config.toml
num_hidden_layers = 11
hidden_size = 448
num_attention_heads = 7
num_key_value_heads = 1
head_dim = 64
intermediate_size = 1792
vocab_size = 4529
hidden_act = "swiglu"
norm = "rmsnorm"
norm_place = "pre"
norm_eps = 1e-05
positions = "rope"
rope_theta = 10000.0
rope_fraction = 0.5
qk_norm = false
attn_scale = 0.125
bias = "none"
tie_word_embeddings = false
parallel_block = false
init = "uniform"
init_std_qkv = 0.0236
init_std_o = 0.0236
init_std_up = 0.0236
init_std_down = 0.0
optimizer = "adamw"
learning_rate = 0.00122
lr_mult_o = 0.999
lr_mult_up = 1.03
beta1 = 0.9
beta2 = 0.95
lr_head = 0.00541
warmup_steps = 431
schedule = "wsd"
decay_fraction = 1.0
decay_shape = "linear"
final_lr_fraction = 0.0
batch_tokens = 131072
max_seq_len = 512
doc_mask = true
train_tokens = 630800000
max_steps = 4813
dataset = "wikipedia_en"
Each number is 128 + 24 x the weight over its row's rms, rounded and kept within 0 to 255. Layers, rows and columns count from 0. Numbers have three digits each. The size before them is the row's rms in percent of the matrix's.

# down: layer 5 MLP down (transposed), 1792x448, rms 0.0285, rows 1362-1380, columns 0-111
# gate: layer 5 MLP gate, 1792x448, rms 0.0385, rows 1363-1381, columns 0-111
# up: layer 5 MLP up, 1792x448, rms 0.0379, rows 1363-1380, columns 0-111
down1362 098:149092113162122178162116155123152106136136148162114116137086101149124145106166104083109114144129106173179147111125112107122128115135145120121151133134130100139132143133159129173096136120122083121101092142142112147134123102116095117094109122125112135148151122142091108125121161135120171119144137105098078116107147162118155137128138103144
gate1363 102:124087120158089102112116122127112093108135148104157168107137163125156117159128108095121142138147149142121161125127168150139098089126112103126148090172136137148137160112135124147150141114121099123100145113107157127130180188135142104163152142166170129139133109112153112096142090072126107121122126136102096118147133098067116125151102106157
up1363 098:115135161163133107162079126193118123133169129114138114127164120123147154106102145139190101147162166094118152082094100121166131093097121137160162117120116159111132163144128097144142199105101090152125120119127093140115140118119129107127165163117154143091122151146126177082121121098098131107164103126131128095151119108156110132121126113142
down1363 097:182163134115094124145118120146126124128127115087149159131152121148123137173126099132146155166138166168112123132178128170160130059092056147142167132143107140105108095127097091119137121149110125151143106157111147087075122135174131115114127109077132107091169121130102127095134131107135114137113107104160120123131099094110123122149101128133
gate1364 095:191108084129092151156168133127096101152104163086101144097113187141100116131183105148144123140121141123153161131132122144116109101155131121124147128132155096144109129169141138152166138166109157131105129114136116092138091165113144129075100114123085137160144138099097107114095132191124110110145155090094117147092146162147103108119155121138
up1364 101:131098152139112067137129150142142094114171107139168108131147103117148140165113099153144100116085140179100123144139100158130101163187198110064128124149113125115084098123087104120103137162135157101128131107132095092110134121136111136168117101157156121164121140122136115104153154154081165156177116115123133159166088072143093089151113149102
down1364 100:128167107129082150076136152117066155135115131138139115145156154114134113129092138149145153089108140131094148091186146120140103153159112177195138081154124128153075153100134120158130094103117116165156112135163112143155122136144148135121121157141110134088109131148156182159116139127110123121148133096122132109116109113144114109165134144106
gate1365 098:180142076093103094122151129112128123085102096139129091099124126142074124110141144077123125121121081161115113110112141164082103156070100140108110123125146112145155107155147179138142127117112107131139097127106103146143145128192126129136133158113137167163124140152133135141134152160103143143115121151111141180084150130113120128090172049190
up1365 101:118114100141106146153137128108154101130093146093091151149117107132119117112119112140112180122107133170113151118098166120154131143137131105082170141110140159134160094121099130198142136143137154151108110092117146121092143163135152112096184118104134103137170109110142129068089173110129171125135145121173105148164168075125123115110141152098
down1365 100:101161119120166115083110126110125117122138153082142110086089149126104099095139132088112113130122100173121124125095124117099110144103149152142109108087117113160145128133077154097169132111115099131122098158075132097112107133123114155126064144128164142123108117147162085127147121158139095105108126182134135146108119104104179139122131101144
gate1366 095:136139122072151085141094100126134160148148182169120136104138147131131118171098156080123155126119152171085132135091119169128109163131131133129160156128163140135116131109136116123108106119149158098146118154114129150116121161102094098159134162098151107113168132127126087144099081146111100111114134116168124125115152107139150147089104110127
up1366 096:167104128119138148123137097141129133135106146155098119105164118122129130144150110136074166118113126149087126129105138123124173156122124140116110145149142112153137156122108160149149107116163155130094156136177125122107107168125124122127125137162069132117157143140093155078163144116122113137128142141181140129088096103086124160118121143102
down1366 097:131114102137150112164125180115089136165112115172166133166117159119094101119141102162167124137089131124186118130103111123126104121137110129144132139132139124114145125120134137108118132112129105158134105132090099102112170086108124118144159093125155144164128155122080127137095113093125110156170157094159142123132126104165136085146105128132
gate1367 096:178093121105122133107152117137125153132133130123097171096117142127135142156112140149114111115131135116118116111138118115095111112127140111153093136127075115103170131126109133102134180119070120130126116101139123068084140133118106136128149154141102164135125131139138169166138155085141153154099092108151145092144146145120103131159143087118
up1367 097:137142138151084127121131079159126110173146156110135151131142121145155113127118106115141129134155152115160139112134106105073122097092151113138124099098138137127123131084099173095110113106163115087128151143135106136184081142127111155174113100171153096143092131075125141180128159111142115121142129090117124132168149127115155113117178132130
down1367 095:101134095125127120140126151124097162114130134134165132147138123119114131112115114102125161157154129161145121135178126138111162101113152091083140168131090117165117105140143146126088134141103161134169089131153154146175106156157174114087123126124109111144170145186134158106143107143108165143116117172149132124090135138125083147092072176134
gate1368 109:169114112161100117119122140128097126135139130142137168134154100114103107112130090105108096123150114129117110103123124125123100145135112148121129150154145094127120154160152138101115170114129096096177117101125129189167070160164143169137121137123121131147111129079151151123106135160144175100129168113136158100126124145094141105096102130123
up1368 104:077157103084115124182141119140122118145140125103103130114108105154145145102162121125149103155144149086187105124099098163097166104082115136089125176116112152085125152150132111104170119146082102123111117067123158120130118133101114104122157136147166161111167138099124101116173127152140132124101096127153157152125103165119116112141167160154
down1368 107:149113111114123118132131138120125148115122148117125095110105134099153152159132102114113130139132149092145094143144134118146185093138089127104094075173127159164152159141131071118131083079107081135121153110154088107139128139142088159143108066089158136161123152071137091145094120117144146076099142090131144106125062101106143122069125129119
gate1369 101:173114140157143170118149134159110151133109156133124137158103161130178110111113140113147134136109104109117120109088148107132113127077085125126108115151103140119091109132144120125141151107144167111134114083074134116119123105113113127140150131127118102145135097172119125155131142150158135164159153176148120103159108183194113159148126125077
up1369 102:131148139087153148131137151094169112126106131084137118123090132131118094098151118088129126139132098124139114125146144132121160171127136148128126134082114125112131133160121132176151121096120087178133133161127118128165117127072165110104164117126108132118142145146138130123149121111153128120127113091123155138110106150133121116080129102097
down1369 101:162143150097131099125100123130121163162139104114130117122124150116168080081149125115163105140158135130115155142140123180147169132183121156131120140124151152149144143131113113095165131119136063155137100127113138132154107157080133136160112093106100095117143085143092106178170137135126125160141101136104115108098112092135092109113148097128
gate1370 098:143126169129110097086141067110122174094121130142111132105111113126127098105077104122130101118106127090135114127132101115089074140100127146141096154100102134134109140136130171090146141091132166118142096112118075128125145138123080104157085149171091091132094134117120138093155092136178103137121140157144108150114085129101119120096109126116
up1370 096:170138122135111119154110140169143118111134125140148100128148123137111151142120126125096171178142127112114136130165086129140106121112144115112143146116137160120085137118111126153112124108145109099084145115195151129149126179135154113155144147132122105108138106093124153140123114158102091109121160107140154123131121139086124110134145141138
down1370 098:135086155107186096104168162089145136067114095127126113138113108137122139134123099127141116150147108149164127115095091133111107152160111143131116100134135134122143123094128128141155120157122119153186100111117092157143117127105111134069100103148120144087154124167085099151154143169147161121109118151177109148120110106174160165083150116104
gate1371 100:169089091174110103105078132137091115147165126131118178145107150117110092169140121099086114138114119148123094145113128118120144149139131058125111091112129127132135105066111138144126081146170106100145146097146144147087103160150154131143120152098139120164153148118155111189106116137091152166100122088130086160144138107200096123115158115110
up1371 104:126104109127135143139115083153094151132156202128096140154120125077132145135111164133173170166106113159146124173152117125113131128128138129127123138136147081089141088112123163155080110141124088128116159172124150097105119141145156096129173165052148064138176112113124114107128155122109083142128167126166109133104111147135134154158174114136
down1371 100:130114125109167140159128116112103112138144174155102113147135137138114150168075145115169101128232148134142105162166177149124132114120150134125106104104145107111114108118118142114117113143093108152085074144150162127103142133127113079110190133075106111150157161127109090139135140099108116150091136144117151144133129162105133116149131137142
gate1372 104:119125104112129120140144109123123151151118097116129145170143152168129116107139087117139141115103114105135120166163101175143135117133130120156116112090156148085142126105113107131114113178150112129093131104130123176109132131122099124154142095112128168086124132102120169151111146082102141131135125075151139130139132116120054144159106128124
up1372 098:128140161134119131140114142132122104096108103151125130090135120162126115123097133131147103166094141115099102103130092148095143146110136099153123114126145166152118152124162140111141154126147125141162098088131148160155107066122128127135094125127127126159120120130106164133125068137115121152144097098175167099108110105122133136131120147147
down1372 100:131150137145101116110139120171123111154137136162129082142091138113117102125094149142119104120139086106142142168137097134154177128134195167111107123089094086147117106120151107139128131118132124149100160120133124149121153104122151134109137134115142161095108110156138181129122093104173125127162122122136112157081099127092090118084066130175
gate1373 103:128132112145124155139146145120158086138130134141160134127098120161145108117131105090157163105097121111128129098135088203094083122103116126127145174085112125080128102124111141122115151097125088130134145121108104104081105156122091120104104135169137132113142080138127155122097108149117173077141097131160157140121080099121121113132134112174
up1373 098:099114130178118102198159126146140135118125098146119070111144123135144112120119145109102092136128119140118101105095112162133146178167147094145161125155135112123132121161147135109140093128094169132146097147120162146146103096106089089141146090151101131094162131170170147151108130117131112139085126123147116103083102088176159091137181121172
down1373 100:125137136139117100116106114099119140138111123134180118117139143091127112172115137133138167135202165134139091135122116139147126105100144129122093166141127166119113161145178129118131127145143119141128151169127115138127133182135140119169164124107134152144168074099104134133081110115171135179129164075139152141106151138107095104148071144148
gate1374 098:142147176117166140173141116115109079144096140127147128157136137143156166069072131118118151151149085105108153092100174112112156114136084116127111139093127126111111103115143092158090128135123118120126114144139084145143140164093145101135106124143099099160124128164129103131138126130126132120158088135125102134155094147134098125122126115163
up1374 097:121123122166092142111116136096119108111137080135156156131112152151099135138129134072124110124125101098118118114141161143096142100164119121069164159135142115188135142147110146111118129121116091153182093171144100119140116122145177105111111137131134128119127121144136067149114097078134115154158118169122106131172154125141102170129098141109
down1374 096:131130169106143129170098147151158111136141132136120167092165146115134148101124118134084126112125111156105093106114142105089151138126100121194111113121144124087114112116132130174115131124132139134113114165143129130125104075126127135200125155141140143135104124158109167151185112172099148100110103135160102137114128176159109114124126117132
gate1375 100:104131153115127125177150113134131105118143111132160140138145113124100168119098144092135089162138068104156136144120113134128152138140070149119143131134124135089099127157104102114121087084111129142118094130117144153104098108131137139146139128140129093148074151104139120195133116139149167135159135128110119128128158131153125143124170086149
up1375 101:078126094171138123129128106149103084118122159132152144151108139121161135112143096093121139135103135129098144179066139095161109110129144157121125140098135153139154070129106111130104147125127098162162114102123107121148133103134125131131167159164144112088123153181093110159094177119169145145140122146106137102145118131095142137156133152124
down1375 103:114136133137171136108142140141089114107118130090112121169119136105153110152103118127112169155130104152153147116105118123156155153166131077125155119133151131125145095157111102101088113123141140176142116125166188166141118156111143132159117164141132118119135165102118084089088100147134182102122113136129121159116155115138129159116125127124
gate1376 101:162104164132139171109136142115130152112119142150102181079152144140137104116139167144109120128109111108092115115136166121145108145130078117125151130165169138140122135148164114093136117124123148114140111118127165158145168120115120107127169103154118157143157124120090131103127137120132100137112125094155162137084110123129121140094116200189
up1376 099:093094135119115127176088136140143118136150128151118087117142113109131145136148111066102106160120096111133142141128131168124104159118085117145164137122129117085133103166102119142170136163146132078123126126135125184163129133121129157147107154118138115107140112127193094134159147149116127100088136123147152171170116075124137173134131151138
down1376 103:115133112125126102078101140183140173095135115128143121108135085130131133149121136153137120091078122146116163126119114104146171116146124104155154106149178131158093111134140137164144149134085127143120105117159165109119110099124095138123095129120113129144086153146108139112120105117082101128134135089134088080115120167111146139127083165150
gate1377 103:112109143142106090095101162109127114156137127103146125127123126156137087098151091168159143130133118157177156179093160101139109151131159180117159131133119133102087166128130114145132165141132121132150116113110094132091105162156131063128108106090114153122114136127114127146099093117124106131134127103126152116105144159170125124138128171124
up1377 103:089121129070135123111132127147156111107121156115093112086132078152112139119122088135127116111148134117150102135131139137162142185180139115103110152153107099118191158175096148113122142090114100098106173106083113109152134112099070142149118071106124110108125146146082101121127148100152111141110093149130173177109143157112086123155094173081
down1377 103:137134124100132099136117114175170090086182117140129114112125130113181165123148135083105137139126149111099136122126141113148149135100196149095119178144095132148128064112160168121098118100119112125097167091156152152138126098100197131144186116137090149139071164158097117126157156134151155156152134116127100120115095194117131090133123141138
gate1378 097:160132108080128115091131119137152124114140159126134160184139135141105107120107157144127145129116140181149151135151118112138142133081123112119157147134120136133150147115125149158090158146129130121131063124068124124136120121133149128099152137146142133083163131127095153131132121126157118139165126087130162128119140103119096096075161156128
up1378 099:155131110125121124121127144146062116113094128147166087132122118179158115085151134097101130164127136108088123154126111115117109147126127161160142137085164111140110111082159111134110120172124166164084142152094142138150156147152119090125116134088070115152120127096102082112160125114105125104125172120106123090096118145130107088159163157138
down1378 100:098109155128125118114136103161203113106133142120100117145141098074125109122111148151137142104142107095190123139102111096152115178168129141126094152093140135090127133140132090147129148130126169070152137174151130120121102135143120158137140135101101124148126087157089154143122148155095123126142115133141147130095136077127145173130144070110
gate1379 099:098130154160139122114093154139125122113126121148129140136121166142154112095109129099175100128105107151099161146075136105085123153153116120108125106129156130171112135156160105150154110150127132183105158146094127144104169103113119137148158126104116111120138117141129096104147133150116119135154150132142139155125149125123131126064124058120
up1379 104:083129127117103134137138101148136099142153112136093178112136135096110175116103099133084159129119131176167125158124131110128141113129171144120107135098141137113110179094120150152104145139138145118121092128112094142127126142156125103106128116163128106174155166104112138163112169111117108091130158107142149113149131108169101101172101141137
down1379 102:097106155097104110118135119122104113159136121142094149135132147138106081076130145128120119098124087127131116139130100138120107145160131085110087084077150137101074102111116152125145130112122168159125185139131125162107140151115137118138143093113137148190146107083141112158141118135106129113116100102140161129130167122136090142160112097114
gate1380 100:086105076110076133118104123125126142141126152134126179120098149133134116124140137090149128155142097105132166102145176138138091104108099162163105104131155118088110141129139108120137155134143127164149091131129119105112090123121126088134110137144134157128121130129129125124106134108071141120126109077122108141132145103102116137145091138115
up1380 103:124120109151155148158131131167115087133139153122119124142164168111161131129131165134127155104101163111180130095130112150161174152144134153137148166130087101125162126135135121138111139159113115120129127127137148108116110120116123082147122135114100124095082140113171122182139140127143180097126098144172158103116148123147128113144173143094
down1380 102:113098094116119125164156130156134127120140163128101149119180103144157115167111152103114108146129147092180125125160117130109155137111112127133112120136146160112127121128136115122126147132119091149125141149128118160116120140111127118102089137098132133119134137101118137147127132141152167170162102139125094079137155099125118091123121119160
gate1381 101:134133129129122156100151132090166152150147153121137138100156150107125103088142130093131132122117099184147136107115147147091116114130092104135117151142151117117105112152077083138092099138085112131109147090156145127095140143108138158152128181079133182148137120104112139143102112111161124122133141070115087137139123160137121106146129091125